Weights of a small transformer language model.
Architecture: LayerNorm before and after each block, tied embeddings, capped logits.
Each number is 200 + 30 x the weight over the matrix's rms, rounded and kept within 0 to 999. Layers, rows and columns count from 0.

# up: layer 7 MLP up, 1024x384, rms 0.119, rows 446-469, columns 288-383
# down: layer 7 MLP down (transposed), 1024x384, rms 0.111, rows 446-469, columns 288-383
# gate: layer 7 MLP gate, 1024x384, rms 0.114, rows 447-470, columns 288-383
up446,202,204,224,229,164,194,220,221,178,136,162,196,199,208,229,199,189,169,187,193,182,271,211,196,239,207,246,219,178,171,205,192,208,181,189,182,210,184,244,157,169,209,178,160,156,253,225,179,248,198,224,228,216,224,172,163,197,183,226,185,196,250,183,218,163,185,207,209,152,214,197,180,256,189,246,175,187,146,166,185,212,183,214,242,175,188,184,218,157,218,176,200,191,197,189,175
down446,189,152,197,171,205,217,202,162,256,196,209,240,178,212,252,189,222,171,185,214,214,159,224,193,143,252,224,217,185,245,182,233,187,263,192,228,268,195,161,167,206,215,148,215,201,170,214,186,201,193,210,186,199,228,204,254,164,225,204,192,211,183,186,190,206,219,195,223,220,220,192,210,198,214,228,202,192,180,222,221,269,222,208,171,196,220,203,221,244,224,170,247,185,167,188,128
gate447,253,193,221,206,199,231,168,247,208,229,199,218,155,206,230,184,189,177,178,197,197,245,174,155,228,228,227,160,173,181,215,205,194,175,214,225,205,212,178,201,172,203,170,214,185,165,221,192,198,161,230,123,190,227,200,190,179,246,215,200,199,150,214,168,257,146,257,188,150,216,193,163,136,180,229,174,212,231,235,204,225,212,178,105,166,251,214,213,146,152,222,182,226,248,219,195
up447,207,180,218,225,215,187,255,255,184,246,234,183,225,218,208,212,156,192,252,143,206,166,225,257,211,181,235,148,170,162,231,217,234,173,232,200,184,176,175,227,210,216,245,182,159,199,200,281,191,211,150,213,249,166,175,288,174,190,171,188,204,185,217,214,196,234,212,194,166,224,218,151,207,193,229,204,199,181,171,187,199,201,246,242,182,178,232,264,213,187,195,170,193,230,200,189
down447,217,238,177,227,197,220,173,189,162,259,137,170,136,195,214,199,139,208,195,224,148,165,237,230,275,204,198,214,249,160,190,186,176,247,195,209,177,197,211,156,188,204,219,176,192,184,216,204,171,273,163,211,208,201,236,174,163,218,199,185,164,185,204,190,195,161,203,212,224,230,177,222,149,197,166,222,180,243,178,206,226,208,208,200,145,206,236,169,243,211,210,176,188,254,238,245
gate448,195,200,237,231,135,201,180,170,173,265,207,234,230,202,150,216,187,248,177,234,201,201,228,246,223,191,225,206,206,187,219,236,194,229,201,189,192,257,198,211,155,211,183,192,171,175,224,204,198,240,228,240,166,246,181,252,192,172,261,173,228,207,197,233,207,170,170,159,206,187,189,185,176,190,192,164,219,201,166,135,136,209,214,174,209,192,203,214,170,176,171,145,211,207,212,210
up448,224,158,205,192,232,176,218,184,190,262,187,209,188,209,229,209,175,213,207,206,251,264,206,195,198,217,196,173,225,204,240,223,247,183,195,171,216,199,199,139,259,180,209,184,217,167,209,214,253,171,201,163,186,233,165,200,207,200,201,178,201,161,173,325,211,223,200,160,192,212,232,163,209,222,163,201,184,179,188,247,229,204,197,215,225,183,237,220,241,138,159,158,193,269,182,213
down448,202,226,227,157,225,208,236,139,157,188,215,223,168,159,147,206,224,188,165,217,216,215,243,220,272,140,200,195,170,250,174,215,192,227,223,156,126,222,175,202,235,203,228,215,205,247,219,209,186,140,177,208,205,221,182,220,157,190,217,173,168,144,276,215,168,236,185,220,237,174,160,222,183,203,194,168,137,211,198,184,237,189,172,175,193,169,187,224,208,252,179,153,227,200,193,204
gate449,205,202,230,197,197,210,222,235,190,190,206,224,235,209,174,204,210,200,205,208,229,178,186,187,222,138,184,180,241,169,158,184,218,231,226,200,178,213,197,178,175,208,234,227,224,187,197,189,138,198,188,185,246,215,150,197,251,211,139,160,157,161,168,167,165,192,230,256,166,184,226,136,143,213,197,170,180,196,200,204,162,248,256,193,202,223,199,215,234,181,181,202,163,214,197,184
up449,255,139,167,193,206,212,245,183,174,225,215,194,216,268,221,162,194,187,210,196,249,160,247,178,211,221,173,174,223,171,221,181,194,220,225,184,204,169,201,228,208,208,188,209,192,194,205,236,187,191,196,215,203,217,183,168,198,227,154,206,229,164,225,191,206,182,169,229,214,169,229,185,176,185,175,159,221,177,201,216,215,232,178,231,132,214,219,243,265,232,185,248,155,187,197,134
down449,172,196,222,177,211,211,175,166,236,222,189,168,201,182,188,234,241,201,199,251,140,209,182,207,177,179,231,224,155,195,170,197,162,226,204,224,171,180,167,188,195,221,187,180,165,188,155,214,228,210,193,215,173,211,231,215,210,166,255,218,162,162,264,216,194,223,183,157,206,259,154,232,250,213,250,210,195,193,207,193,211,172,161,212,204,213,189,194,157,223,230,185,242,213,186,192
gate450,218,136,198,196,215,213,191,188,248,194,170,224,170,239,222,219,159,143,221,216,225,142,229,217,176,235,225,197,185,202,203,190,221,265,240,162,205,182,139,166,191,200,220,224,155,182,186,177,260,185,204,163,203,235,184,184,224,166,174,176,203,194,191,183,220,182,214,247,192,174,205,160,181,201,223,217,163,183,233,245,193,187,204,185,164,197,237,219,169,148,197,175,167,180,238,237
up450,143,188,212,219,203,216,191,204,174,195,214,182,191,259,161,218,200,202,177,193,165,157,242,161,181,202,219,154,185,173,193,199,186,231,188,139,198,212,236,185,190,199,227,215,183,205,162,180,206,183,165,187,282,159,176,171,226,176,177,224,223,152,223,186,215,247,225,228,160,151,178,193,199,163,159,217,154,209,227,186,166,213,134,197,211,193,205,189,234,183,134,201,191,195,194,203
down450,225,232,158,213,242,261,157,157,158,209,184,208,121,179,265,225,195,208,229,236,233,188,243,235,208,228,209,204,225,229,179,143,175,272,165,158,221,210,204,189,214,230,164,218,198,190,194,161,181,168,183,134,273,145,276,189,164,187,159,204,227,166,176,195,223,201,188,164,197,178,200,216,165,232,215,156,237,171,174,183,201,216,203,193,207,191,226,230,140,166,124,151,235,161,163,216
gate451,177,180,200,210,173,150,169,240,204,158,219,185,171,208,221,231,220,219,145,233,174,212,266,229,211,196,200,227,276,235,163,219,234,209,198,216,208,189,176,180,200,201,128,244,224,164,241,242,196,195,169,200,171,267,176,222,204,180,188,206,184,205,261,139,166,184,176,161,205,161,222,201,174,240,210,168,186,205,170,169,247,154,191,199,200,219,217,197,177,199,229,162,225,216,182,220
up451,222,183,183,175,167,185,212,204,202,194,156,225,167,173,211,210,181,219,266,190,211,169,191,203,192,161,182,222,180,164,161,237,180,244,237,274,210,207,168,179,179,222,214,202,215,216,176,178,160,227,208,187,171,239,174,177,224,247,235,200,225,193,180,210,230,192,187,128,174,279,208,215,214,236,207,125,238,218,245,194,219,190,186,250,136,175,150,237,208,168,188,143,174,190,218,196
down451,195,200,207,182,182,171,200,192,211,206,206,204,251,174,293,227,208,227,177,230,202,145,114,213,198,255,204,170,168,229,209,218,189,250,168,209,145,174,244,228,241,221,234,147,187,184,234,220,185,219,172,228,201,211,193,201,195,217,167,235,243,180,266,180,195,205,194,188,182,209,130,209,198,177,214,165,182,187,194,191,255,202,186,222,223,176,129,192,160,155,261,209,188,248,195,184
gate452,203,169,240,194,183,246,197,213,209,204,192,201,161,223,172,186,221,222,205,215,192,196,220,180,179,173,166,216,209,202,170,187,202,159,202,214,185,213,210,132,167,160,214,177,161,209,210,225,253,214,192,239,145,211,276,210,213,196,228,218,237,240,206,170,205,197,202,212,244,169,190,222,171,172,219,243,194,242,251,152,231,223,203,178,198,214,156,265,199,233,202,168,227,176,142,257
up452,163,190,237,239,215,241,211,223,210,190,227,253,197,206,190,219,187,197,201,192,182,202,217,183,174,193,171,170,193,199,212,182,222,229,218,164,166,184,201,209,182,209,225,195,209,249,204,223,179,200,202,170,194,222,226,221,198,175,199,204,227,146,219,179,211,223,200,259,184,168,215,208,184,225,155,235,220,166,221,197,206,183,179,231,223,174,146,257,235,180,256,212,212,205,226,119
down452,257,211,264,184,233,197,150,199,188,228,195,242,211,225,198,212,189,177,197,191,169,123,226,165,172,207,198,204,200,197,201,189,195,214,172,192,203,211,170,218,210,225,194,234,254,213,243,146,165,175,149,167,232,205,161,157,244,247,152,168,174,212,208,238,140,194,154,269,253,125,178,199,237,233,186,168,229,216,204,237,159,202,192,203,168,178,191,229,214,186,209,186,189,180,213,194
gate453,216,175,176,276,239,190,160,230,235,184,240,162,112,167,248,163,208,214,202,210,247,191,173,190,199,206,192,225,119,197,141,183,209,205,141,172,194,199,172,190,213,160,212,242,212,210,182,173,219,193,226,135,226,215,182,274,198,202,192,171,209,120,207,207,243,196,178,234,141,187,216,182,234,185,189,176,209,155,222,184,220,196,155,211,236,199,209,196,194,201,160,190,212,197,184,170
up453,170,217,205,225,250,214,139,198,225,237,192,163,185,171,227,196,163,218,202,162,214,176,167,169,203,213,165,246,171,180,224,217,201,195,182,184,202,157,162,194,201,193,215,258,168,198,177,182,183,197,200,183,229,224,185,202,152,194,185,168,238,208,174,230,204,213,190,192,203,203,121,202,239,213,223,159,214,157,249,174,236,209,170,258,184,205,214,234,179,167,165,161,203,204,214,221
down453,200,207,187,239,269,218,151,230,200,257,233,195,194,179,161,127,235,215,164,181,199,229,194,194,207,192,173,224,217,194,295,186,202,207,154,192,138,242,209,192,227,191,233,193,242,218,187,182,220,154,236,208,225,245,205,169,200,222,200,188,242,212,180,230,196,236,215,220,166,237,230,234,171,233,227,241,234,208,206,266,202,189,181,228,174,176,214,198,241,229,165,156,205,159,223,202
gate454,189,217,223,189,210,128,145,204,193,240,162,195,224,184,169,223,166,215,213,166,225,206,231,210,178,184,195,219,148,254,246,204,204,226,186,173,190,244,195,258,208,194,171,181,191,204,199,187,200,151,207,197,175,191,149,197,218,213,204,224,189,197,196,258,162,182,187,185,175,206,236,229,170,139,175,243,205,229,212,188,241,176,211,209,217,176,163,217,212,202,153,199,241,199,209,205
up454,101,197,195,203,199,234,169,180,231,178,162,161,212,209,182,188,277,243,190,145,247,218,188,222,195,155,206,187,215,223,168,226,181,176,212,206,218,206,237,171,206,193,227,249,175,229,219,234,181,209,170,204,149,235,131,242,227,195,189,205,173,173,206,261,201,218,241,176,189,234,169,185,185,211,194,214,192,223,154,228,197,195,215,198,206,211,230,191,202,249,152,159,269,210,212,257
down454,200,204,223,187,193,215,231,208,156,248,183,162,199,193,273,247,224,210,200,176,195,165,205,194,186,219,225,213,163,254,213,203,209,160,179,182,181,183,199,236,180,253,184,173,217,178,151,101,237,207,188,136,276,203,188,213,187,230,186,217,178,227,207,203,190,197,143,241,180,240,172,210,165,236,248,191,175,226,280,218,202,164,208,202,204,233,217,195,233,180,207,237,240,217,192,199
gate455,249,201,210,214,176,173,183,187,176,260,168,226,181,181,206,230,173,219,189,202,186,229,196,171,167,206,253,242,232,210,197,171,217,175,198,212,208,240,206,191,204,154,179,152,203,204,184,255,216,227,215,225,193,219,163,217,217,185,159,212,224,209,229,160,174,183,207,166,206,204,223,190,215,217,195,217,201,227,195,212,211,190,200,171,203,182,157,183,202,204,247,218,212,194,197,188
up455,206,165,233,198,192,221,169,213,243,225,145,207,175,161,226,160,214,216,225,191,231,218,218,172,184,211,170,189,233,243,159,154,203,145,159,220,220,217,220,191,198,216,190,181,196,212,164,192,174,201,186,212,194,235,197,243,211,145,187,247,188,197,162,173,163,251,199,193,215,186,218,155,199,185,177,209,183,245,174,195,173,219,185,186,222,182,219,186,309,181,178,185,227,206,187,222
down455,204,182,165,205,221,185,166,253,165,277,150,199,210,214,205,223,207,199,182,200,142,128,182,208,190,210,147,163,243,208,235,237,192,224,201,213,174,175,182,171,212,205,158,158,206,215,224,197,125,208,212,195,144,214,169,225,196,172,172,216,182,245,254,211,145,184,147,187,249,143,205,217,158,236,144,177,173,194,203,235,189,172,151,202,189,270,104,232,171,228,266,198,151,198,260,194
gate456,216,181,200,191,204,254,244,176,179,166,213,230,146,207,208,166,208,245,208,177,184,190,173,186,206,238,226,203,190,206,170,224,242,237,236,177,202,180,180,213,175,167,192,162,177,214,188,228,223,241,211,183,237,193,212,199,177,185,198,207,205,209,209,207,184,204,187,196,195,203,247,197,237,194,153,175,213,204,218,212,195,200,185,203,209,179,212,168,259,242,219,166,237,205,222,153
up456,195,186,182,190,191,191,225,192,258,224,195,142,220,234,223,201,225,175,206,166,217,128,260,269,240,143,186,185,197,189,244,233,197,155,183,200,187,169,241,205,179,142,249,198,225,159,228,181,187,182,165,221,185,187,174,226,267,192,216,192,210,193,181,144,168,199,219,208,230,201,190,227,184,235,234,217,177,203,192,168,266,184,162,162,157,227,209,216,243,178,183,218,184,186,163,286
down456,194,237,242,214,167,225,172,193,161,208,189,238,215,227,184,175,219,211,176,141,204,278,195,184,172,172,183,159,204,157,213,192,209,188,224,179,283,243,224,195,204,179,153,185,187,218,174,216,200,209,247,229,194,190,225,183,135,196,189,203,208,190,194,176,161,227,257,158,190,217,223,192,180,143,173,216,236,171,205,200,184,235,211,268,200,187,157,168,219,209,198,208,171,203,164,154
gate457,227,245,220,196,293,215,196,205,225,218,190,223,198,168,205,192,186,252,176,200,120,146,158,161,245,193,170,184,236,214,162,216,206,286,217,247,199,156,233,173,236,237,223,220,180,157,147,168,228,209,177,245,221,202,233,180,141,157,191,187,223,238,231,253,241,196,242,204,216,211,217,228,254,179,166,164,212,238,200,208,262,217,169,162,165,221,172,227,223,218,173,224,198,180,178,181
up457,238,144,168,212,223,203,243,188,197,200,213,264,175,239,215,188,204,191,227,213,190,213,166,183,231,178,218,167,212,173,216,203,227,200,239,191,201,232,168,190,225,185,180,158,245,171,174,179,171,224,208,267,153,129,189,214,221,162,223,174,180,234,218,213,193,164,203,204,120,218,202,236,201,187,221,171,224,234,177,244,201,168,149,229,226,198,154,181,217,198,168,215,231,194,188,186
down457,154,242,180,237,197,191,147,208,218,228,166,213,254,212,252,241,184,214,207,206,191,147,158,184,173,121,231,222,208,255,180,221,189,180,208,232,256,194,227,220,213,228,248,217,171,126,186,188,194,234,200,166,163,215,176,235,179,169,205,243,187,177,266,280,246,167,238,290,181,210,191,169,167,231,172,213,236,248,193,207,269,204,210,207,218,194,230,224,204,203,171,247,218,187,205,172
gate458,170,235,253,180,217,195,220,127,247,230,212,211,133,216,159,253,165,180,189,204,148,207,141,212,197,247,211,222,226,174,130,179,179,260,204,230,205,230,216,258,231,204,184,197,223,165,218,193,207,212,220,188,194,180,214,154,224,179,179,199,217,206,223,197,278,177,168,185,203,230,159,191,120,243,152,242,185,208,158,170,181,214,184,233,212,181,186,179,231,186,201,229,169,177,212,227
up458,181,161,233,175,235,234,186,173,158,168,211,199,144,227,245,252,198,172,182,208,210,241,193,210,177,218,261,193,256,181,192,238,146,277,210,177,188,195,191,210,214,196,154,215,247,286,236,216,177,240,161,198,190,199,188,210,188,194,132,184,186,234,177,215,194,229,205,188,236,180,200,183,142,299,229,243,224,235,171,206,193,229,218,209,188,193,218,209,197,154,205,223,216,239,178,237
down458,201,220,194,208,237,178,163,222,215,201,257,181,195,270,210,211,237,201,191,214,232,183,200,217,199,216,167,255,199,219,241,189,220,268,223,184,192,267,249,245,222,244,219,219,224,174,238,185,141,213,210,241,169,190,207,155,200,171,246,230,234,185,220,181,211,218,177,171,148,151,207,173,169,268,182,194,214,131,170,193,233,178,232,241,190,191,223,208,180,184,191,204,235,162,175,183
gate459,206,177,204,174,193,151,219,198,163,239,180,175,262,202,177,202,241,227,168,157,247,201,197,209,237,168,229,180,229,156,147,146,167,130,175,167,199,177,194,193,203,151,213,216,198,203,195,207,227,150,221,198,190,152,151,192,216,196,226,207,199,181,196,202,232,164,167,190,192,217,190,165,191,156,162,184,184,255,186,199,217,170,183,189,241,195,237,215,180,169,148,183,204,216,240,205
up459,229,136,171,183,178,153,224,178,204,231,212,189,169,177,204,196,147,190,192,188,199,173,224,213,158,193,168,211,209,156,268,125,175,181,149,193,193,182,223,205,242,195,184,231,228,228,135,169,173,224,181,175,209,189,251,174,163,170,200,152,203,199,229,219,193,230,204,146,174,201,179,217,257,144,259,193,165,213,203,198,202,197,135,188,160,158,171,215,208,178,160,244,229,231,216,156
down459,211,175,208,205,212,196,190,250,201,230,180,179,190,240,203,230,188,211,207,236,174,174,206,261,234,134,236,180,229,159,227,199,169,182,260,142,252,235,205,198,147,154,192,213,177,192,171,213,211,199,173,208,196,191,169,219,238,250,187,198,157,208,193,201,140,144,225,231,203,139,206,171,208,244,226,229,168,196,178,225,194,250,187,215,201,232,208,243,224,220,223,175,200,270,178,229
gate460,169,186,229,203,183,220,219,207,145,211,170,222,189,260,224,257,211,208,233,222,243,208,211,205,181,198,180,128,210,214,198,196,185,228,189,189,222,134,184,240,248,203,216,227,223,209,225,164,152,150,162,213,213,176,180,153,182,177,265,214,202,200,219,201,207,179,176,179,229,216,212,169,272,215,180,186,178,203,259,277,125,251,242,178,181,278,133,207,170,182,192,190,163,225,148,208
up460,209,241,184,181,214,193,209,225,239,204,173,218,239,176,200,213,181,188,194,254,118,155,231,257,145,158,233,254,218,193,225,269,183,210,161,247,191,180,176,189,165,174,183,201,181,223,157,263,251,196,237,200,172,220,203,227,242,236,200,253,210,183,234,219,181,216,203,152,147,227,218,234,207,289,185,253,199,145,169,203,165,249,199,175,193,229,187,166,168,263,216,206,227,227,193,182
down460,245,198,240,168,163,184,168,183,235,180,207,238,201,138,165,191,233,168,163,192,163,282,275,236,211,233,251,197,179,204,245,171,270,203,213,262,171,253,182,201,218,148,170,213,218,165,242,215,200,217,237,205,162,205,222,256,177,222,208,192,166,225,251,197,224,218,220,220,209,214,209,214,187,200,183,183,211,243,204,169,238,236,159,150,232,153,247,192,183,187,189,198,297,216,183,139
gate461,226,198,181,184,259,213,205,184,224,196,232,233,190,254,211,187,216,147,201,202,153,166,187,197,153,214,226,189,219,201,215,206,193,153,215,204,169,186,227,242,223,193,190,177,239,249,186,170,238,198,188,228,241,188,184,226,228,162,210,218,171,233,166,178,168,190,227,190,197,195,204,224,210,181,258,169,204,240,234,136,198,144,179,251,174,188,192,182,208,235,218,236,211,179,192,203
up461,188,195,146,228,175,261,187,193,223,230,291,206,237,198,233,164,203,205,213,221,184,186,211,183,244,223,172,171,147,198,182,239,180,208,196,267,185,223,203,190,214,188,252,174,203,264,225,179,160,227,179,254,203,217,172,211,178,195,184,200,214,202,204,211,205,176,125,209,163,177,216,188,187,168,257,156,208,282,228,231,186,218,176,184,219,214,149,170,203,220,219,216,221,206,203,210
down461,159,275,119,199,208,255,164,219,188,174,190,212,192,212,97,214,171,186,176,243,200,161,219,277,213,249,205,215,165,190,190,224,176,173,219,211,180,230,210,207,221,184,171,255,189,198,162,197,186,181,224,149,197,231,247,235,230,229,199,224,216,208,230,185,151,203,222,176,224,227,153,189,190,193,223,170,162,224,248,205,232,188,199,210,155,207,182,263,231,222,210,200,156,202,216,175
gate462,227,175,223,234,243,203,165,191,157,200,184,207,202,211,218,234,207,199,205,235,204,149,238,233,181,223,175,198,203,174,199,210,229,226,189,162,197,186,204,237,206,197,239,208,194,228,173,219,244,240,182,137,211,157,211,198,172,210,214,228,202,171,203,200,211,154,183,185,209,168,200,196,242,161,233,216,203,193,214,189,213,212,242,195,215,223,197,188,217,179,163,161,173,235,186,238
up462,199,171,192,193,207,219,234,173,192,226,146,230,188,179,189,226,198,201,220,185,210,152,189,181,226,237,251,203,190,190,175,164,184,191,221,147,174,210,177,219,204,224,220,244,208,164,199,204,220,199,168,193,233,178,169,163,202,230,217,253,194,179,142,209,204,178,229,185,157,205,229,201,235,161,211,205,221,212,235,190,209,233,206,208,180,176,182,177,170,239,163,162,205,212,239,206
down462,154,169,168,169,181,140,138,180,171,187,244,204,183,217,234,240,154,199,193,142,213,176,201,177,249,207,167,224,218,208,220,201,205,186,170,172,183,177,191,161,215,224,232,192,186,162,203,145,254,199,165,211,211,212,198,206,214,199,225,196,227,237,168,260,214,195,173,138,188,217,247,219,215,173,186,205,180,236,149,189,204,178,168,202,140,199,202,220,164,193,198,168,157,188,202,171
gate463,195,160,216,203,181,229,187,252,202,193,233,166,227,142,155,229,140,179,183,186,201,238,197,230,126,167,187,249,204,253,233,182,229,169,208,211,178,173,208,190,193,213,194,206,186,202,179,161,188,210,188,167,240,230,188,174,253,228,207,185,157,223,179,186,244,210,223,205,172,165,139,218,174,179,197,184,163,165,199,219,190,190,188,185,194,215,209,215,186,186,166,164,262,172,209,227
up463,185,188,162,192,133,212,155,168,252,209,200,194,170,232,244,217,220,256,213,256,252,231,230,216,235,196,255,176,221,157,175,152,219,212,185,176,210,192,248,177,215,181,164,172,161,217,189,269,195,193,216,244,143,190,226,157,161,194,178,218,160,198,230,156,156,212,184,175,183,207,204,193,241,203,271,176,227,190,203,148,233,197,214,222,189,226,218,189,191,167,172,209,190,220,249,227
down463,223,196,229,181,203,186,212,183,181,184,193,173,217,198,175,214,162,197,152,151,130,259,202,164,192,166,242,200,208,187,207,211,221,196,208,198,210,195,197,226,187,206,197,205,180,174,222,195,218,230,179,196,253,260,221,174,215,234,216,214,191,185,232,268,172,238,226,160,187,234,172,210,148,170,224,163,233,217,197,202,236,203,182,188,223,197,142,202,196,236,180,116,196,182,190,215
gate464,173,253,210,256,247,226,201,173,185,183,185,226,222,116,206,270,199,196,181,204,235,183,157,176,243,216,164,219,199,240,181,206,222,245,191,220,211,234,204,197,223,197,251,235,180,201,197,202,211,194,137,176,201,188,178,238,265,202,197,137,229,221,169,288,137,189,178,196,234,205,184,204,230,150,193,187,157,216,179,225,191,205,173,251,135,137,226,208,241,245,232,201,179,210,191,150
up464,237,196,230,183,208,141,187,245,207,242,186,189,192,216,167,191,214,184,187,171,161,191,103,169,172,219,177,197,201,197,173,180,230,209,181,253,198,208,224,231,218,165,214,221,178,173,235,222,158,198,249,184,189,186,215,214,219,216,205,251,206,170,197,187,232,189,214,182,131,162,200,173,191,207,159,190,170,121,216,188,171,174,141,210,190,227,201,184,296,232,207,154,220,177,214,263
down464,182,155,225,239,209,236,218,151,161,200,220,214,233,244,208,223,210,248,198,225,156,216,175,159,174,169,263,175,187,228,190,202,145,205,170,186,201,148,210,176,163,243,167,129,209,190,232,193,125,194,232,171,214,165,173,196,164,160,185,238,197,252,187,176,221,201,238,164,208,168,195,214,161,202,211,211,232,215,184,196,215,232,137,178,224,194,183,200,175,207,144,227,215,229,222,203
gate465,184,154,201,149,198,177,201,196,164,178,223,213,180,209,173,159,173,265,182,176,213,244,252,237,220,205,198,222,195,226,165,228,196,200,195,208,181,206,217,216,200,217,147,266,211,234,166,190,178,190,256,220,205,206,226,201,186,163,205,136,183,235,213,268,131,226,141,236,182,205,187,242,198,209,216,197,207,260,216,215,219,171,253,136,198,193,153,216,203,194,233,172,240,198,199,214
up465,217,224,204,180,189,176,241,200,182,152,172,201,239,144,83,197,201,161,236,207,218,181,253,228,213,207,224,131,207,162,215,223,228,218,207,196,193,178,174,206,185,198,204,201,230,221,172,164,216,262,208,217,188,159,175,193,156,200,210,162,214,253,208,216,132,184,234,180,255,204,183,168,175,228,257,164,224,203,140,160,171,211,240,162,207,161,219,176,161,172,199,226,147,222,228,221
down465,191,245,164,221,253,194,306,287,173,292,174,186,185,170,237,161,203,208,181,208,241,162,218,237,201,222,189,199,177,214,217,206,222,183,162,220,253,237,217,152,220,178,255,231,247,219,178,247,186,213,206,210,170,193,210,271,216,174,158,171,180,174,183,186,223,227,237,208,202,186,200,216,240,198,175,249,177,190,185,163,207,154,236,220,201,183,220,235,217,178,195,205,235,203,174,211
gate466,172,192,215,160,183,262,241,238,159,164,221,225,148,189,199,220,193,185,230,197,194,222,220,196,222,244,191,239,205,161,176,241,212,208,157,142,188,141,185,165,202,223,178,204,220,162,203,179,209,150,224,216,160,236,214,204,237,205,185,184,199,160,201,239,226,132,191,213,180,160,172,144,225,216,165,163,239,230,186,203,169,231,215,203,212,208,227,196,180,181,266,225,159,222,238,261
up466,167,218,241,205,154,237,188,192,191,212,205,256,255,197,213,185,218,183,211,220,230,187,135,176,227,227,206,208,178,192,190,179,201,213,216,209,204,224,183,185,198,185,225,182,165,195,229,195,170,185,195,196,208,179,206,208,153,200,215,180,236,239,140,188,187,239,209,170,204,164,214,277,171,158,200,186,218,225,223,226,234,195,140,152,226,165,202,173,207,199,215,207,214,210,185,226
down466,171,228,219,218,229,230,215,229,197,194,209,224,195,233,220,121,267,203,177,129,176,203,196,221,195,233,176,203,286,210,239,239,165,194,258,191,203,223,244,184,186,169,204,189,223,226,196,234,205,226,251,222,177,192,187,232,200,218,195,138,175,219,268,191,228,163,234,180,177,233,178,252,227,195,230,268,257,165,256,195,273,202,166,254,206,161,217,200,180,181,226,218,246,155,168,163
gate467,197,177,170,183,174,280,204,287,139,269,169,191,198,205,210,219,233,172,243,172,189,221,176,204,175,162,224,228,242,182,204,175,263,152,162,203,196,179,209,169,186,189,177,232,229,143,233,207,158,179,180,189,208,191,177,188,168,209,194,143,187,156,238,189,182,178,217,204,207,180,275,210,251,254,222,202,207,252,201,196,140,183,194,202,239,240,182,195,180,177,204,249,176,239,141,215
up467,200,162,225,228,194,228,162,164,257,254,229,149,186,215,280,195,157,185,171,222,223,215,258,165,193,179,164,251,173,218,283,175,212,172,195,228,199,179,220,165,167,173,156,160,154,177,175,212,232,271,226,188,163,220,247,173,197,209,183,211,225,211,150,202,232,209,206,164,247,147,203,164,147,234,212,205,206,219,239,134,268,205,169,208,197,202,228,195,220,191,132,184,226,215,198,208
down467,240,159,169,193,145,235,201,251,213,185,177,179,191,209,206,187,254,190,259,214,218,141,166,223,227,149,76,222,136,187,194,205,220,181,187,208,176,158,154,179,184,180,203,235,199,213,189,210,172,192,204,223,200,217,147,155,198,218,228,188,228,185,240,208,195,156,224,193,229,217,195,214,193,200,214,203,211,240,240,141,199,222,156,174,185,263,147,183,226,205,200,189,215,192,204,201
gate468,185,180,154,199,198,233,225,199,180,226,177,261,141,216,189,208,183,196,264,214,199,206,210,177,202,197,235,156,172,168,208,185,189,208,176,235,199,174,184,172,216,194,191,222,153,202,241,193,205,179,173,156,243,170,197,192,153,213,209,203,260,202,233,223,203,180,240,176,167,216,208,224,241,124,226,195,238,182,188,256,189,260,184,158,223,194,192,175,167,290,206,233,203,146,190,187
up468,238,232,232,239,196,194,238,200,241,203,219,211,221,162,202,229,241,228,198,165,190,181,248,209,238,170,204,198,208,225,183,180,189,252,189,217,227,244,219,198,254,214,183,208,209,177,192,204,208,188,165,231,189,185,218,199,221,205,172,209,181,213,227,175,156,209,196,203,219,190,229,181,189,272,206,211,148,241,232,172,178,188,182,214,233,214,231,256,197,161,181,219,209,229,199,203
down468,227,248,183,170,239,189,180,177,211,252,210,225,225,208,176,175,160,206,196,207,193,239,178,180,169,212,247,183,190,178,242,226,174,274,219,202,222,240,177,231,167,208,259,181,173,183,253,205,210,214,179,207,177,205,204,215,202,220,199,228,233,169,166,220,202,173,212,182,163,219,157,213,202,180,210,239,212,191,179,252,179,228,188,235,143,178,222,184,198,199,200,207,194,233,247,214
gate469,199,173,171,232,227,171,203,167,245,226,163,197,180,152,177,167,233,161,204,213,223,240,193,210,215,165,173,150,234,182,212,176,191,175,239,208,208,157,219,182,222,196,191,203,223,205,204,166,216,221,249,134,243,249,233,153,198,208,201,208,164,196,190,179,224,167,170,216,209,232,187,190,203,185,251,211,241,176,234,242,182,224,213,250,190,240,196,173,208,185,213,263,209,199,163,188
up469,197,163,195,200,212,240,212,209,190,196,243,221,201,262,173,142,147,212,193,208,248,190,196,227,240,182,235,261,207,174,243,157,207,166,203,203,183,257,232,227,249,227,210,212,196,254,246,190,154,162,178,206,203,215,231,248,224,215,165,241,129,225,203,190,174,172,179,222,217,203,98,225,220,228,151,202,181,227,168,201,115,174,246,195,210,164,197,175,201,166,235,171,167,207,242,187
down469,237,257,226,205,156,224,208,150,171,176,251,240,212,187,228,166,183,205,243,213,169,183,230,181,206,240,238,178,246,184,177,201,145,220,224,197,209,244,203,189,202,239,197,244,191,198,192,252,231,134,201,229,197,209,190,254,223,221,247,203,198,161,222,202,236,194,208,232,182,206,141,184,147,205,163,206,172,195,232,233,179,234,184,259,191,217,186,150,181,211,244,194,218,221,247,233
gate470,240,246,195,151,184,204,193,164,203,185,227,286,192,206,187,173,142,170,225,232,214,195,214,225,253,213,225,195,181,210,176,205,168,222,243,204,179,213,219,126,204,221,195,229,179,206,185,171,215,258,197,187,203,208,228,227,188,229,233,181,199,216,139,238,200,177,179,189,197,187,158,183,160,190,222,192,215,194,228,195,233,251,199,222,220,212,182,223,201,176,220,196,152,198,238,207